From a checkpoint of a small transformer trained on Wikipedia.
Architecture: LayerNorm before each block, no biases in attention or MLP, untied embeddings, normalized queries and keys.
Each number is 500 + 40 x the weight over its row's rms, rounded and kept within 0 to 999. Layers, rows and columns count from 0. Numbers have three digits each. The size before them is the row's rms in percent of the matrix's.

# down: layer 11 MLP down (transposed), 768x96, rms 0.351, rows 259-295, columns 32-63
# up: layer 11 MLP up, 768x96, rms 0.391, rows 260-295, columns 32-63
down259 106:442560450576571494485406529525516501515481502482504495463553478464540463518486514442471500497510
up260 111:533554570496521470509476508543510476464476478493483518465516432459449521450431471437610518505470
down260 076:516532506523497542482450493490473480588569532555500608455480511518526475534504521453516472528450
up261 108:509452534554540505481497538432473477473423524517542571500463477440530482537498436475453526545494
down261 105:437420457474464464494497561467528467586522543496551527510534531430513518467494533509511500433526
up262 096:476441370489432434500526494488484521494575509469450527528477564440472540501533511501535454464518
down262 083:416445497484501538514564472516477467492507486446512493526454546452456563506526501394484472484557
up263 092:459496518507436540523480503434457511525429491524450516522534522537450497541501499482513489512480
down263 090:487475524432473501494460575518532471466570520458515497506521532500451411492555507492531437466437
up264 093:498550499547541453429453505500534496555489567506547467473446468521426479492476518498466486486517
down264 091:416502542480510577515443503488486450536536528527528491530479498511506479503517501510440489541548
up265 115:538425500503586482476500506532442579576471468527481523466502466482524480458543478562502423404492
down265 126:471547577463601532500552529549471457472567501484538411474463470452428460512489431529508480491523
up266 098:568536506398490503458534529459497482480503455459475546483547550484491453463508490485482531440493
down266 086:524589551556488481529509499513493475493498551515612540486471449562488515548511462552499485510511
up267 098:585479536526499479500461532473478481567486505533467572503532510509468508492593515444430513487514
down267 092:506515495440524489498519468527441562523480536485471522535522479497536575463392425538496488530526
up268 095:532505460434459499486502473451490508560500523424472464526526504452548544471524483531519500493483
down268 090:499500537525478544465487462544443542472491481479619462484558542533554536590518486495492523518516
up269 097:505522522480505442403473501512448456461499527483439498507480445480469479482473528560500505628501
down269 095:528568457564492474478604506536488497519508468439503490473511530419501493456509521483427465543496
up270 102:501494542514465475469510557481538587575491502529537440464479493454470499476457493513386540465438
down270 087:503449535461508506534561512539474475451486446541491464491523508490508426479531524495545565480482
up271 112:445501502497515463404532544464496490530457468523562495513529492476471475465504436527538475429508
down271 102:499481484495426465531505469493517537492514544501476509521516465521518527502459455521418449461501
up272 099:510493537555446453491498471531499460492445461406498424470469482439477526533560486491491546510470
down272 091:512452472564502440486486524480441546510544508450475526536449553508455441487503543466496477495550
up273 103:441493482485508484518505472493495448397463495503540556532474503446474539581508470457501446537433
down273 106:515531462522495475463546470463555503642520573438480590549543425489487451504484512518515543500478
up274 103:474477569474535444451482430507506584535527524506552485571462490434485540487557532491455463485524
down274 103:540529427483534503490535426491543446537477554431430521453514522631417473524504492536498551459471
up275 099:495475552460477490555511538481503471501455503480455505465501474547497511546529517527496431463574
down275 117:511500498500498592492453555507521472467429474538555486509538493464510508502523432518534478489565
up276 096:500484420542567466515537520465516498520472483492477471550505403479501456493487499507485503500471
down276 092:495422517455490533521528543492565454581458469521492548546491553566552548488460516466543502469568
up277 106:544549592513535512479528572540441573489436478567514430504591500403527518499513492469582483468496
down277 118:542486570551504541452527529462523514421492478470481491536514506554469519466527419480507506546583
up278 109:540465478515520449434464501438550451522490488540470530520559448514479551556498414511482500463589
down278 083:497501497513444478487478494479506429590506510523497487477511460536549555498465453443465469511425
up279 116:440539537524537459518491544499486477495497544460557474553396518462453478455462499455522491589529
down279 104:496501497442509565490510543520534468573465478464461546508453443446479541493534492438509503559515
up280 091:472509500528512487513465461491489623475545530488495511493495568452538443490537478476483482585513
down280 096:505460455459464547465510491469472404451473466528438521492526516478494558446466447528498428489432
up281 108:601490524497514539464449442452506512478513450485461405532510471526413470531512430486497480542518
down281 099:516528505528523563463536535450525471464478506450438455464456546427522495471466508502486483501516
up282 104:550513481480480494492551446520407453460545489510456551510566436476566489546555402433463490442576
down282 099:461477505420465547519542514576469553471475443463588555425541501521424473509430473527486547463548
up283 096:496450458478509467477470506490484550533499462569520532539519466494517456488419471440511507421616
down283 101:520482481506517529519559480501543478387537588520489495485471488436520423455449475511461486461424
up284 093:487493511540475514452449501487496438422473531521482528514585537496499471507494435447541438477540
down284 096:531592522423496510481452502556552472479524539507473522526524467483473521527470519547524491563586
up285 092:507535487512456502492479518588488448454479469544431461475507501525424565507488434499497443514503
down285 086:519506516501541535489502516530504559514521460516499487443523551481479532510449571520545505447512
up286 103:499497504420575483499518561427526417449501468515517532571528504522445520544497468550501490470511
down286 099:471530447477492531549530494526595555557524490520516659485498505476534524562470579488535547460528
up287 097:448507458479454523456488528496490530479496498559519461505482465484546467484507483444536486498502
down287 106:460497465469506470487539507532381540460505548449533448531510535528474482432471546498526390528526
up288 094:463597469582496504499499462468521524470512531486426427519470511507460551497570464414531549491441
down288 100:487385529484483474589480525540410542440513466550485519481458524458502475565426541561540436519459
up289 089:531557521552503483563613484474491512512477445458554522502499520595511509484487460526449418506525
down289 093:479462542493518517497473519431502536553538540409509419511544444507487551446476520487467469539598
up290 099:560521487522473541447539476505451462522480489525567515493500522524520464492505513573531480436504
down290 111:544496466401467541544446488433512483477528512439501582497542488544513506501513498501555473464581
up291 096:482523439550491491468522545535528512435393525578490516528528498431528519503492504530558457418491
down291 091:544458525487410489475549475502455471537475485456566566572544464442492450510513499467503511468544
up292 094:478502461454488482495497399454514472582543510488431522537515539433517467557537487475525472461467
down292 132:470498536490545491486521590529457495352528490550522431510539427587461484429495464552460458497515
up293 103:479483497521406438499430525464491532525542412465552471560464500547460401505486495530503542512513
down293 107:505501563475469417507497446448468565551494505523439506479492490534565510528553486509464529545485
up294 089:474449532527500506532503489558548527526510475512401459532499506557569475583529442561578485487502
down294 101:430466511510466444503474533395476477481594533529495496536484485422481568500527429522515466508530
up295 093:597459482506527457515475488473464469469477517502483452534523444512510534472477436540492481514576
down295 094:464466540503530590520443443552506476560533470483503529532464530410510486492511492489447473428486